From a checkpoint of a small transformer trained on Wikipedia.
Training: a variant of SOAP for these matrices, 795M tokens, 6069 steps.
Each number is 128 + 32 x the weight over its row's rms, rounded and kept within 0 to 255. Layers, rows and columns count from 0. The size above them is the row's rms in percent of the matrix's.

# layer 4 MLP down (transposed), 1600x320, rms 0.0992, rows 689-731, columns 0-79
size [ 92  88  91  90  99 110 104  95  98 113 107  91 103  95  91 103 103  93  85 107  94 109  98 104 101  86 106  94  89 102  92  91 106 104 101 107 102  84 101  87  94  81  96]
[[ 91 174  99 163 133 162 110 148 114 122 169 118 109 160 128 122 103 149 129 147 122 173 103 154 149 110 126 118 159 221 146  97  84 167 122  73 138 116 152  85  76  87 140 126 179 162 162 170 138 103 149 145 133 180 123 119 127  97 135 175 134 112 153 120 115 124 108 107 124 126 190 157 118 112 106 158 127 150 141 153]
 [158 104  62 133 164  80 108  99 142 160 161 173 120  65 130 157 142 165 206 128  83 122 118 151 157  90 132 146 138 102  97 169 148 123  95 112  81  96 114 141 176 173 165 140 126 103 168 100  84 144  93 100  96 113 161  94 158  85 120 145 125 114 131 144 108  43  98 165 111  87 151 123 164 150  73 105  95 124 149 119]
 [160 107  82 132 126 149 123 145 199 125 111 117 152  88  95 153 126  89 168 125 148 110 123  97 181 253 132  56  88  88 131 150 146 137 100  99 121 150 114 161 104 108 115  99 111  50 174 102 107 106  77 157 156 106  76 126 166 101 121  81 156 124  56 145  48 118 147  91 154 136 100  61 130 189 143 143  60 110 147 158]
 [139 121 160 155 129 151 121 105  92 146 150 116 108 154 138 108  87 137 120 122 122 103 116 122  90  75 111 126 123 124 154 146 146 174 152 168  82 104 142 159 135 166 151  75 184 149 154 127 142  91 120 134  65 143 126 140  89 123 133  55  71 105 201 172 115 165 128 144 148 148 101 124  54 126  64 145 151 124  71 106]
 [146 161 165 101 157 118 122 158  81  99 108 104 148 149  88 155 155  98  92 182 176 146 134 113  86 110  94 152 149 145 149 131 147 123 153 142 173 199  92 208  69 172 144  88 108 155 149 113 138 117 131 171 127 156 148 148 128 116 137 148 140  57 158 197 197 118 182 116  25  66 151 175  72 123 168 133 122 152 158  98]
 [103 108 171  95 125 119 139 141 116 185 121 127 112 150 171 137 150 164 148 142 102 105 109 122  98 113  80 105 170 122 140  84 106 195 150 148  89 136 167 165 173 116 100  60  40  88 125 137 115 128 210 142 123  90 158 107 100 125  95 106 111 158 148 147 112  70 138 113 139 134 175 160 120 111  81 133 152  43  70 111]
 [ 88  80 111 124 110 138 104 110 159 115 109  82 110 110 127 128 159 168 161 149 166 129  83 145 128 159 114  98 101  62 116 160 136 136 190 110  96  93 122 149 135  98 127 131 122 152  67  87  98 144 150 116 156 186 164 146 166 162  87 112 133  72 119 115 125 103 149 131 134 114 143 109 150  90 150 152  40  94  99 105]
 [ 66 157 145 143 138 196 148 113  81  72  95 111 108 115  89 176  71 167 102 159  97 113 180 145 195 158 127  48 155 127 143 141 145  84 120 131 177 105 164 140 142  67 154  96 151 160 103  86 122 123 146 135  67 145 108 163 107 119 190 176  66  88 109  94 125 162 119 142 132 112 145 105  86 197 144  90 106 130 122 125]
 [142 136 115 104 155 139 157 139 179 188 129  96 194 132 110  60 142 109 113 113 120 150 139  78 126 115  90 140 144 146  68 149  98  83 165 103 121 182  56 102 175 130 133 130 111 137 118 129 140 162 110 123 147 153 149 106 103 129  64 180  89 132 154  88  86  65 181  59 116 124 115 119 135 145 179 111  97 182 198  88]
 [158  88  91 148 147 148  95 130 118 142 163 131  42 140 163 170  97 180 103 118 129 114  74 141 113 101 138 130 197 168 152 130 127 105 106 166 111 138 105  85 150  81 133  81 145 144 131 139 130 116 126 102 118 183 127 157 123  92 135 142 129 135  86 107 122 119 125  94 104  89  96  73 117 164 172 143  77 113 166 148]
 [123 166 115  92 187 128 110 147 116  90  71  68 133 145 128 122 127 157 102 130 109 152 111  75 162 154 129 146 126  99  77 116 143 191 105 174 138 103 142 169 174 119 154  99 171 109  72 163 153  81 141 125 167 141 107 113 176 148 117  72 130 187 152 184 123 117 174 134 135 124 107 142  75 116 112 194 127  90 166 124]
 [123 184 102 110 106 131 112 148 132 110 151 151 158 136 111 129 150  86 105 104 131 158 145 134 153 148 154  80 125 145 105  85  73 172  73 110 156 142 175  86  94  73 147 117 122 107 170  71 119  98 161 111  93 153 123  50 161 124 102 105 178  87 138 156 154  73 106 147 122 109 140 138 133 117  82 137  54 136 181 129]
 [114 181 133 109 110 158 122 104 155  83 144 131 160 196 174 110 140 147 132 174 116 131 138  77 100 114 184  79 121 165 123 174 122  77 118 105  54 117 117 182  88 172 134 124  96 103 110 136 162 162 148 107 119 134 105 153 145 136 146 141  81 141 132 107 157  79 179 119 157 148 123 132 143  97 129 141 116 122 128  87]
 [185 121 209 173  86 144 195 121  77 125 201  51 135 179 157 134 197 124 153 157  97 189 100 107  98 141  88 156 192 166 137 137 115 162 122 105 102 129  85 101 124  66 102 220 131  78 114 139 142 126  93 154  89 163 151 146 121 135 110 184 145 186  93 174 179 182 195  81 170 129 134 111 129 122 151 105 156 120  91  92]
 [131 153 167 124  71 114  63  92 182 143  94 117 149 154 125 121 146 117 138  87  69 116 148  90 115 106 102 112 180  96  83 167 150 110 177 168 162 158 149 144 141 110  81 159 123 144 114  89 102 136 127 148  97  89 119 116 137  87 108 115 158 135 164 136 132 186 120  67 125 114 143 104  94 101 167 124 163  93 160 155]
 [138 119 115 176  92 111  99 147 162  60 128 201 161  90 145 136 131 162 129 148 143 141 114 190 144 107 122 107  79 166  37 102 135 161 171 154 140 160  94 100 179 112  72 146  97 125  96 107 152 175  99  95 140 112 105 111 124  97 182  87 146  70 112 140 160 123  96 140 133 193 129 101 186 147 116 107 109 159 126 128]
 [142 152 133  98 152 111 164 166 104 105 128 124 108 117 146  67 171 125 126 121 140 125 104 160 114 159 101 152 136  95 154 124  96  96 123 185 157  52 192 138 201 115 143 105 156 125  67 132 142 175 173 102 163 153 147 107 202 121  75 104 121 103 159 103 146  83 135 107  97 103 131 182 104 167  76 173 147 143 123 126]
 [108 147 119 150  90 148 113 101 181 190 151 148 138  56 117  91 168 125  69 180 126  70 117 140 166  70  89 143 143 134 136 161 158 144 130 127  86 154 100  99 154 181 102 132 129 109 121 151 110  77 184 151  83 162 127 129 151  85 154  73 127  89  83  92 130  52 143  89  77 103 153  91 115 126 127 186 156 154 139  76]
 [170 116 145 106  90 119 135 149 106 176 116 113 127 165 114  89 144 161 102 117 148 160  78  88 116 156 158 135 171 123 126 121 214  97 153 180  85 111 188 123 150 127  93 120  82 130 113 170 106 112 183 107  99 148 130 174 121 169 109 110  81 122  96  98 132 158 167 136 177 151 111  80 155 127 153  85 150 100 124 114]
 [ 79 141 129 130  97 150 129 150  88 162 145 122 150  84 107 167  59 151  98 103 113 162 107 144 153 106 107 171 141  53 131 140  65 124 104 127  73 147 165 126 140 122 172 101 133 184 120  82  80 148 110 148 196 120 175 103 151  86 141 169 190 166  66  83 139 119 164 121 156 147 166 143 176 158 148 211 153  94  94 138]
 [ 56 151 102 122 156 147  96  64 149 112 123 143 104 142 125 138 169 132  82 172 155  86 134 159 146 159 140 105 120  75 133 189 148 146 105 164 128 142 154 197 130 167 117 142 157 117 154 156 137 123  88 110 182  66 159  91 151 161  89 122 123  91 163  94 132  93 158 136 130 123 113  87 127 156 172 126 101  38 135  92]
 [ 95  99 107 134 120 136 144 134 107 106 151 167 121 106 122  96 121 108  91  90 119 152 153 127 122 123 173  73 121 139 129 121 170 159 167 151 167  82 119 160 118 170 156 134 138 200 119  82 109 142 186 128 185 128 183 113 171 126  65 120 144 172 122 114 150 135 106 154 151  99 112  52  45 126  98 148  99 150 144 165]
 [159 128 114 153  86 142  93  86 163 204  79 107 119 172 152 151 106  99 166 144  95 100 110 129 126  96 150 178 141 151 156 142 202 147 115 134  99 120 174 133 152 141 134 129 189 144  84 152 141 128 142 142 152 104  80  91  47  96 157 121 159 116 142 125 155 167 165 143 134  89 139 143 103  94  81 127 143 146 120 174]
 [ 99 181  75 109 107 148  89 123  44 135  83 110 189 141  89 108 145 121 180 142 110 131 135 110 141  89 106 124 104 158 122 129 153 164  80 146 131 133 153  89 125  91 112 155 112  89  93 114 134  63  95 155 149 130 168 130 158 171 134 113 123 154 156 141 132 183 150 148 183 173 171  68  95 123  96 198 139 146 107 140]
 [150  96 114 114  95  83 163 137 105 155 117 129 113 125  98 143  83 113 173 134 121 142 144 121  83 134 101  77 152 105 151 135  90 127  94  92 198 126 103 170 153 135 161 184  89  97 146 104 140  99 134 193 148  95  62  84 102 126 152 151 133 116 155 148 170 120  92 119 125 160 100 131 124 175 115 118 116 105 190  77]
 [128 172 129 121 121 103 128 153 147  52 104  90 149 150 117  67 154 147 165 135 126 165 105 169 108 145  78 138 120 158 117 102  79 100 108 113 191 108 161 149  91 159 115 136  87 148 155 122 170 112  99 193  88 118 161 164  88 186 154  82  76 144 127 160 107  90  81  85  99  99 105 160 174 134 134 123 107 126 174 169]
 [ 94  63 110  62 137 166 100 137 104 192 153 162  90 105 128  72 127  94 143 152  98 106  51 147  57 117 148 129 106 113 159  13 191 142 149 161 128 133 111 132 132 133 136 117 179 107 102 165 159 150 101 104 152 176 160  76 118 221  61 127  86 114 146 173 136 169 125 163 116 137 159 137 134 139 113 178 184 120 198  95]
 [ 87 100 165 123 122 110 122 151  98  77  90 134 129 128 121  98 153  25 131 125 120 155 176 129 110 100 141  99 157  98 103 137 156 151 133 151 113 129  31 152 145 136 142 149  99 192 124  83 108 131 157 115 101 128 114 117 104 109 154 201 170 125 124 179 112 138 121 111 209 152 130 112 103 159 135 121 150 155 148 102]
 [162 132 181  85 135 116 170 138  89 165 153 168 120 135 164 160 131 168 111 100 127 141  83  99 149 114 150  57 139  76 132 176  96 112 151 119 133 103 129 114 139  77 195 150 136 129  83 111 107 154 124 111 122  90 170 113  63 121  85 107  77  69 135 102 124 123 165 127  95 118  82 141 108 130 127 191 126  67 152 178]
 [131 139 149 117 148 130  83 104 119 137 140 134  94 117 138 153 166  59  95 199  42 117 141 113 124 168 170 147 149 112 140 151 132 100 101 107 123 143 135 188  79 129  96 127 193  95 144 151 151 119 106 135 101 115 135 132 150 155 110  88 154 111  86  77  95  79 128  63 102 168 133 168  87 154 125 126 121 163  72  86]
 [165 172 180  99 164 120 112 157 108 155 150  83 109 177  51 132 137 153 134  74 110 114 119 103 106 107 141 137 133 132  96 174 132 152 170 123  83  94 133 103 175 171 136 122 157 105 122 145  90 126 100  77  70 104 160 146 121 128  77 100 130 144 152 135  73 147 177 111 157 178 125 141 150 116 136 128 185  99 108 124]
 [159  69  97 169 125 115 106  80  84 161 132 174 158 131 138  68  93 108 120 117 170 193 110 154  83 127 126 168 136 114  91 127 149 105 147 101  72 112 173 147 133 160  96 149 149 125 140 101 127 111 172 141 101 137 140  81  80  88 188 144 142 136 129 154 109 103 161  93 112 153 123 121  94 116 132  75 118 102 109 159]
 [117  97 100 194 150 103 153 108 147  97  97 167 135 116  90 141 186 131 155 145 161  75 102 104 113 118 104 154 172 143  94 140 154 115 100 109 218  96  88 140 189 198 111 153  75 146 112 129 111  92 128 126 155 139  92 196 115 128 192 201 202 151 158  90 136 149  96  96 121 183 114 164 118 161 174 138  99 137 132 120]
 [ 96 145 181 164  98 111 169 173 108 193 143 106 112 155  84 130 152 137 114  87 139  85 155 130 180  89  66 141 142 118  95 113 148  80 131 125 180 111 102 138 102 137 163 152 118 140  94 100 142 143  75 129  96 120 110 141  99  53 119 172 100  93  93 105  92 143 114 140 128 127  69 105  69 117 138 111  83 163 103 158]
 [119 166 128 129 126 126 124 134 124 162 150  66  48 110 128 139 134 102  64 116 129 106 127 166 132 135 194  95  60 186  89 125 119 126 193 178 169 167 176 160  93 159 204 142  98 144 116 138 159 131 123 132 167  85 106 102 115 140 108 121 139  74 102 108 143 120 152 159 131 122  88 119 130 156 121 150 105 102 197 159]
 [118  87  80  77 159 123 139 127 130 149 123  57 117 106 113  85 116 179 203 181 149  98 103 132 123 119 182 135 163 181 114 156 125 139  77 160 144 132 100 111 139 140 116 152 125 102  67  88 124 145 155 119 201 107 167 115 142 165 143 146 140 134 115 118 113 148 145 148 152 162 146 118 198 110 141 148 137 128 190 136]
 [168 148 149 160  97 143 118 150 138 166 108 162 115 184  98 132  90 155 123  95 152  88  46 137 153 107 197  94  92  98 121 117 168  85 111 125 167 114 178 160 141  94 133 102 138 138 132 151 104  93 122 125 144 116 178  71 160 129 125  77  77 119  95 100  52 102 114 174 161 104  96  96 120  85 126 136 153 136 121 205]
 [154 152 171  75 166  87 164 103 126 141 174 154 108 134 161 141 117 114 182  98 100 141 116 132 103  71 105 146 112 203  40  77 186  79 214 182 101 145 172 119 121 153 163 146  81 140  71  72 153 128 164 103  96 128 122 102 145 135  53 154 152 105 166 105 177 139 162 147 138 120 107 114  85 171 111 154 163 101 113 190]
 [163  94 105 116 157  97 159 109  89  89  85 163  96 162 186 145 150 122 130 164  58 121 152 100  89  78 178 134 126 100  73 163 151 167 118 137 132 180 107  58 120 123 115 111  93 164  79 143 127 100 125 111  95 154 104 186 102 148  83 116  90 186  62 114 100 104 100 135 125 101 155 132 136 105 153 179 109 133 210 163]
 [106 114 133 104 132 139 106 157  83 172 132 181 169 172 123  68 173 141 153 170 169 122  97 103  34  90  93 107 118 120 125 102 120 122 143 115 148 107 114 137 145 119 104  98 126 148 140 135 130 117 108 122  94 133 161 147 169 172  77  80 167 153 120 150 142 154  78  97 203  60 107 100 137 126 127 155 140 148 153 151]
 [107  54 141 113 128 148 158 153 142 141 147  83 185  71 119 107 132 112 118  95 132 111 150 112 125 137 120 104 101 124  95 103 121 205  70  72  70 116  93 100  95 132 138 121 127 103 153 133 102 115 105 137 104 140 163  76 125 156  82  85 164 124 152  60 143 197 121  85 125 173 242 171 117 114 164 131 128 140 109 102]
 [104 186 159 192  93 127 116 124 114 201 114  88  83 106  81  85 185 119 141 176 118 126 167 169 154 154 135 136 109 159 186 197 138  99 169 127 166 150 116 136 128 149  83 137 170 147 109 111  95 116 104 111 128  91 144 177 166 138  95 144 145  89 140 114  92 123 142  93 161 100 107 120 168 130 217  97  84 117 116 155]
 [ 81 159 161 142 122 100 104 109 135  65 116 121 119 199 142 140 124 122 190 134 124 152 128 125 142 192 183 103 122 130 129 142 112 144 124  82 146 140  12  58 176 179 106 128 156 129 161 122  75 123  82 118 132 136 106 136  68  93  93 153  97 156 168  84 149  95 157  94 122 127 144 148 153  95 152 152 146 136 129 112]]
# layer 4 MLP up, 1600x320, rms 0.102, rows 690-731, columns 0-79
size [ 95 102  87 101 110  96 101  97 107  94  93 104 105  95 100  99  99  91 106  95  98  93 102 109  95 103 100  97 100  91  96 107  99 101 103 101  88  97  89 102  97  99]
[[ 84 152 162 127 105 128 103 160 157  79 125  77 144 149 171 140 116 140  74 179 188 137 130 133 111 119 154 167 116 149 158 153 123 126 144  92 147 124 141 177  80 102  96 152 114 147 113 155 106 144 128 106 164 181 165  73 143 177 107 124 101 119  91 138 123 134 176 108 165 169 171 103 119 142 133 123 122 160  88 124]
 [120 102 125 155 103  93 137 169 121 123 118  98 155 122  94  61  93 105 126  91  98 167 150 109 135 110 134 188 146 197 119 102 172 141 112 118 115 122 129 114 104 120  97 137 129 208  99 167 133  95 162 104 131 136 119 178  74 113 106  98 125 140 216 100 159 114 132  98 131 153 150 113  93 132 115  82 117 115  75 155]
 [159 106 126 100  96  92 101 104  90 128 106 160  84  88 149 147 116 137  79 141 165 133 151 167 132 146 119 103 130 118 115 125  74 181 124 122 106 154 146 164  81  85 117 120  74 102 163 171  90 156 174 130 164 130 111  97 110 111 128 112 213 144  99 114 124 141 106  65 100 209 151 124 134 137 128 141 104 152  58 111]
 [ 92  68  96 119 137 133  88 136 173 101 140  94 139 144  86  78 110 148  86 138 112 133  83 147 101  91 161 100  89 143 117  84 116 141 122 125  61 149 127  93 116 116 113 148 155 153 127 154 147 162 158  72 112 121  83  97 155 110 114  95  74 106  96  96  84  74 126 129 151 118 142 134 165 119 114 133 173 147 114 131]
 [120 131 101 152  92  63 116 173 182 158 153 147 106 137 170 130  84 167 145 145 134 149 130 101 125 149 101 121 193 174 141  81 115 119 150  60 159  83 106 113 119 155  98 106 182  97 107 148 141 180 136 102 100 108 106 114 109 166 117 119 170 160 135  80 151  94 116  84 110 164 122 172 120  56 151 114 104 102 139 150]
 [141 142 163 161 160 168 130 173 184  80 104 131  92  78 149 145  89 146 108 136  71  81 122 140 164 120 163 151 127 140 203 154 145 116 132  98  58  49 128 173 149  90 130  83 148 104 119 148  94  90 132 124 139 112 208 137 148 117 114  99 140 156  45 103  97 136 118  90 155 131  96 115 205 157 134 118 161 125 136 128]
 [133 146 122 110 120  86 103 128 163 122 109 163 146  97 102  75 163  82 108 128 175 185 109 184 113 115 171 111 157 139 147  93  65 154  98 104  71  41 101 120 128 147 113 162 117 132 130 148 128 131 142  74 151 134 136  70  97 118 100 173 153 171  94 174 155  80 151 116 170 166 145 121 165  88 109 145 130  77  67 147]
 [135 162 109 179 113 100  68  98 140 140 147 144  78  75 128 119  76  97 109 106 159  87 123 147 124 105 189 144  63 100 146 175 116 103 157 157  57 129 119 158 131 163 135  95 170 152 130 128 127 160 159 166 162  97 128 135 200 143 108 105 151 132 115 126  93 166 107 203 124 175 110 164  80 160 156 136  97  85 151 134]
 [133 115 111 189 134 157 171 133 145 164 113  78 100 148 142 152  76 119 102 133 178  73  64  73 120 190 114 162  94 143 138 142 125 141 146  67 116 147 103 126 103 146 130 169  68 139 124 106 109 112  50 128  95 145 115 172 122 163 186 106  99 135 100  95  93 114 175 162 122 104 107 130 192 137  94 100  46 125 154 108]
 [142 121 128 139 162 132 102 105 137  82  96 118 139 121  97 168  82 140 131 104  84 128 149 125 108 115  76 167 104 130 176 143 129 142  94 134 108 100 143 127  92 171 192 129 143  84 104 103 105  98 115 116 122  71  66 112 153 153 142 100 171  96  98 104 147  61 134 130 116 108 139 145 117 147 122  45 105 106 132 120]
 [163 105  66  65  81 166 145 134 144 127 137 117 114 144 141 112  87 134 147 138 151 115 120 143 158 127 113 128 133 132 173 127 150 141 188 153 100 139 109 158 161 158 112 111 150  94  98 113 170 193  64 132 177 126 140 176 114 123 139 139 118 145 201  73 124 168 148 117 180 147 134 119 135 118 184  47 159 147 124 105]
 [157 144 157  93  95 116  98 133 124 129 167 142 155 110  94  92 156 115 150 142 163 118 172 138  88 160  61 108 152 148 101 120 104 165  52 177 110 156 116  98 145 134 117 168 175 188 135 101 106 120 125  60  92  77 132  69  82  82 197 156 138 125 115 157  56 106 111 140 148  91 195 192 136 107 174 109 175 144 121 132]
 [135 155 119  55 152 113 101 168 122 155  81 119 143  90 149 132 147  70  94 155 123  61 115 114  99 100 141  43 115 130 104 116 100  87 197 128  85  84 122 165 145 149 139 138  97 167 185 150 150 126 166  88 173  68  84 155 115 111 111 153 162 119 114 102 103 110 126 131  85 114 127 103 130  79 128 178 119 140 120 182]
 [105  84 141 108 133 118 197  95 151  94 122 112 104 129 136 151  92 102  85 166 171 169 188  74 104 156 188 146 167 102 161 120 124 140 107 126  90 104 163 128  71  72 105 155 145 101  86 188 131 108  61 115 102 130 159 148 125 144 126  79 174 129 153 109 114 155 161 156 189 161 128 121 168  74 168 114  75 138 160 136]
 [149 132 147 108  95 150 121 112 185 167 140 145 101 216 106 111 147 118 101 217 165  89  95  56 126 120 150 142 151  85 132  71 133 114  70 109  99 141 175  83 160 141 131  88 108 116 102 139 133 147  96 185 146 167 124 104 104 123 115 129 121 182 161  84 106  72 135 122 142 157 105 130 109 119 177 120 148 127 151 110]
 [152  92  72 128  85  92 122 132 150 174 143 143 151 179 137 130 112 148 106 103 162 135 105  77  96  70 157 115 122 169 171 128 125 160 110 159  64 112 136 109 152 115 110 114  74 153 114 138 134 131  88 122 112 101 142 144 113 123 152  74  80 155  78 164 156 184  87 104 140 139 129  91 160 124 159 152 135 118  79  79]
 [168 142 134 117 120  94 150  84 124  54 128 178 164 151 134  98 120  62 146  66  71 134 168 146  97 129 132 116 149 107 120 143  82 163  90 107 156  48 140  79  94  77 150 135 120  93 123 133  77 126 111 195 143 123 124 128 123  99 107 110 103 120  98 142  89 191 158  90 168 105 135 142 132 162 112 108 130 115 150 104]
 [ 98 167 111 196 170 136 103 116 188 116 106 127 151 112 160 161  89 165 147 182 115 165 116 155 122 160 148  78 122 110 202 153 146 156 113 144 132  94  81 120 134 161 147 180  99 216 180  97 151  96 114 187  97 111 143 142 122 117 133 117 147  86 127 110 135 151  52 186 136 175 124 140 154 147 114 156 138 133 171 136]
 [111 107 129 139 110 172 170 115 141  98 133 119 178  83  69 115 208 145 140 128 153  90 117 155 161  66 120 135 141 103 163  98 122 121  94 125 153 202 131 160 106  63 127 173  83 159 138 141 145  91 198 118 127  81 133 124 129 115 122 182  99  66  98  44 110 132 114 130  90 123 110  80 118 194 121 189 177 178 163 166]
 [141 126 120  62  85 135 139  70  82 150 119  91 158 166 137 208 105 127 115 126 114 136 103 115 123 138 128 137 127 121 131  98  79 134 174 101 138 126  60 156 106  63 145 113 128 139  96  67 128 165 116 187 151 140  81 121 117 109 189 130 102 141 131 130 147 178  93 157 128 152 168 161 144 130  80 135  83 148 107 127]
 [104 115 157 188 132 160 101 161  87 149 162 147  69 126 125 125 136 151 213 120 104 165  98 121 154 164  95 157  79 168 124  76 110 178 140 129 229 115  96 102  83 187 113  99 139 121 158 188 123  69 113  74  96 175 164 148 142 156 116 156 118 142 127 126 155 169 119 167 120 163 103  66 171  98 130 106 131 143  80 162]
 [137  67 133 115  84 133 167 130  69 168  93 100  75 140  22 166 157  92  85  85 162 133 149 121 120 119  49  80 134 162 123 117 104 117 135 102 142 151 116 116 114  60 167 146 109 123 129 151 135 154 139 111 155 162 117 102 179 174 127 129 137 140 166 112  98 118 190  99 147 126 164  73 153 114 187  58  96 107 172 124]
 [100 207 140 155 153 162 143 137 170  75 132 121  87 119  44 137 100 131 165 122 128 128 139 180 134 137 121  98  61 112 170  50  99 147 144 145  72 151 115  82 146 127 132  77 128 146 183  78 140 139 150 116 107 147 158 162 108 101 132 180  80 186 143 137 101 134  87 118 143 122 102 117 146 141 113 107 187 144  87 144]
 [153 146 148 160  90  54 171 172 138 101  93 144 152 153 163 145 124 163  77 166 115 117 151 124 147 146 187 100 137 104 114 148 153 135 170 175 110 128  89 126 152 116 158 149 166 167 181 134  71  53 146 144 141 117  97 113  79  93 135 104 191 139 152 100 130  73 159 122  78 148 124 149 132  99 156 143  86 144 129 188]
 [ 95 157  70  80 103 105 186 157  92  67 146 122 168 203 129 135 142 127 176  88 109  81 178 124 155  80 133 138 135  55  96 119 121 119 184  93 126 125 137 136 159 180 154  89 110 118 107  68 112 163 171 163 153 165 141  87 112  73 115 131 124 126 149 124 142 148 125 170 104  89 113 111 141 144 170 145 108 119 117  92]
 [ 88  96 126 120  90  86 179 157 131 125 111 150  59 161 138  87 157  87 151  59 171 133 111  93 153 138 171  51  85 174 103 153 111 140 174 133 153 108 194  91 116 129 117 112 134 118 109 130 166  68 103 131 117  97 111 107  83 133 104 200 146 137 126 126  36 123 144 193 148 103 152 149 135  89 156 112 124 186 111 119]
 [136 122 179 156 134 189 130 166 104 138 161 120 125 140  51 143  91 156  93  76  97 135 130 152 181 151  79 119 163 137 112 102 160 100 127 116 108 132 153 114  72 120  99 119 168 118 144 142 136 149  95 105  92 131 130 148  83 140 137  79 166 176 142 156 152  97 152  97 122 128 149 151 132 126 102 124 126 123 107 124]
 [156 185 120  93 181 155  75 102 152  74 172  98  90  90 113 143 123 184 138  98  81 121  79 115 145 129 127 152  60 163 146 119 138 111 158 129 106 135 134  93 119 134  72 160 104 147 116  54 151 122 137 100 106 139  90 128 125 132 130 126 165 146  76  56 117  84 106  97 141  84 154 175 135 170 158 164  76 158 163  47]
 [145 107 114 143 117 164 105 157 169  73  77  53 115 151 113 174 132 111 173 120 188 153 156 124 171 144 130 102 125 112 121  90 153  90 159 141  81  96 165 132 165  97 159 109 113 139 137  64 149 157 142 139 148 148 139  89 130 159 101 100  79  99 124 129 126 167 146 161  95 121 210 104 127 118 147 131  55 108 130  97]
 [143  92 137 174 214 180 140 137 135 126  84 141 106 139 152 100 121 115  83  90 126 166 166 105 126  92 123 109 181 149 143 136 140 145 106 157 151 108 132 158 104 164 119 142 141 166  85 149 171 100 108 153  70 144 155  76  92 155 145  86 132  98  93  76 171 113 114  98  94 146 105 199  92  93 131 137 133 110 141 158]
 [135 161 125  83 110 131 160 190 133 123 151 138 104 158 163 146 107  66  54 109 165  93 111 155 143 114 113 170  70  39 125 126 119 155  93 113 155 134 150 142 145 115 149  98 122 129  70 161 147 130 136 119  51 107 143 138 107 173  87 119 108 152 145 105 131  87 160 131 160 129 111 164 152 157 140 236 113 131 131 206]
 [141 129 116  95 137  93 107 143 147 122 114 179 144 173  77 117 143  86  92 122 131  87  50 146 108  93 155 150 145 129 113 163 125 141 103 143 119  98 127 146  97 134 150 197 163  93  75 190 108 102 128 140  89 105 101  57 142  64 123 142 152 126 124 122  99 137  95  86 165 155 121 131  83 128 116 132 176  86 100  80]
 [142 145 118 104 144 170  94 142 136 130 152 108 182  60  58 147 114 184 122 128 165 173  93 176 105  76  98 145 153 132  58 135 136  98 149 206  77 127 123 143 110 123 120 115 137  58 140 193 132 151 114 132 145  55 124 120 157 133  97 128 137 143 105 134 172 101 131 142 164 148  82 107 141 158  80 153 177 115  91 127]
 [ 51  89  61 108 148 149 157 133 161 113 143 134 175 158 155  87 160 131  94 165 118 128  85 151 132 176  83 151 177 123  88  86 147  89  81 126 171 102 167  61 108 104 140 113  89 128 160 157 102 142 122 137  93 177  90 126 148 128 165 158 117 124 130  94 136 123 134 100 166 143 161 100 164 144 130 129 175 171  71 121]
 [177 136 150  92 160 137  66 115  99 139  66  53 180 124  67  85 127  82 131  87 106 100 142 157 147  81 121 112 114 134 125 161 135 164 129 111 132  72  77 124 114 154  89 166 136 110  84 120 145 183 147 115 151 131 169 151 163 183  63 149 105  67 117 142 161 162 165 139 130 124 139 204 119  84  89 157  79 192  94 100]
 [209 142 133 122  99 101 123  30 115 137 146 115 101 143 123 113 150 126 129 183 151 120 130  84  90 174 139 151 198 119 119 130  86 165 210  97  50  83 143  78 105 163  95 164 137 154 157  69 128 141 167 125 104 171 146 166  95 105 172 162 127 168 114 135 128 159 120 130 163 131 155 160 102 139 110 222  70 104 124 150]
 [170  97 104 116 141 152 150 192 187 133 117 161 140  93 150 127 125 147 117 161 173 173 172 101 147 130 100 125 148 118  45 113 153 122 174 121 131  95 172 134 102  84 114 142 105 133  85  58 119 100 107 119 156 139 101 102 132 119 125 131 134 210 135 150 187 118 127 134 106 144 121 135  79 123 100 122  94 178 166 109]
 [136 113 182 192 106 100  84 126 120 140 136  93  91 103 130 130 112 137  76 120 170 130 116  69 168  93 143 105  36 120 139 118 120 114 188 136 121 116  89 129 148 137 122 142  68 170 133 113  69 137 139 105 132 136 151 137 115 159  86 110 123 102 159 113  94 147 141 189 168  98 116 144 124  87  97 137 133 120 154 104]
 [114 160 146  98 121 154 149 130 110 109 137 122  80 142 145 194 158 108 138 159  81 149 137 113 171 158 119 121 112 182 144 165 155 170 160 186  95 150 149  55 100 173  93 221 102 121 173 133 156 101 116 116 172  85 128 155 109 122 121  78 117  78 105 121  70 144 124 127 113 169 101 127 193 147  97 122 150 153 158  92]
 [129 142  90  99 128 124 148 135  90 180 182 170 120 142 121 164 135 164  91  69 122 125 142 161 182 106 128 165  88  89 120 143 146  94 141 156 143 136 123 118 124  74 181 191 174 170  99 137  79 141 125 165 117  91 106 125 159 115 123 160 115  95 162 134 114  89 183 164 112 179 105 123 104  59 136 140 105 117  42  97]
 [151 185 111 150 121 174 138 130 122 107 111 171 109 159  74 120  77 189 140  96 107 166 114 122 101 137 114 110 106 141 120  93 121 188 126  96 117  70 104 121  89 147 139  90 153 177 127 192 142 163 123  81 151 159 121 136 103  68 164  70 129 168  76 121 151 134 105  97 105 125  99 164  86 136 143 193 183 111 135 154]
 [158  93  91  91 160 120 133 146  85 113 145  99 124 110 139 129 123 126  85  80 149  94 129 163 136 116 142 105 121 133 146 109 119  84 151  79 192 140 161 188 103 102 146 113 102 183  71  89 194 133 164  93  97 113 158 104 144 168 148 193 119 116 147 174 127 176 106 164 115 167 170 152 178 181 119 118 136 158 131 129]]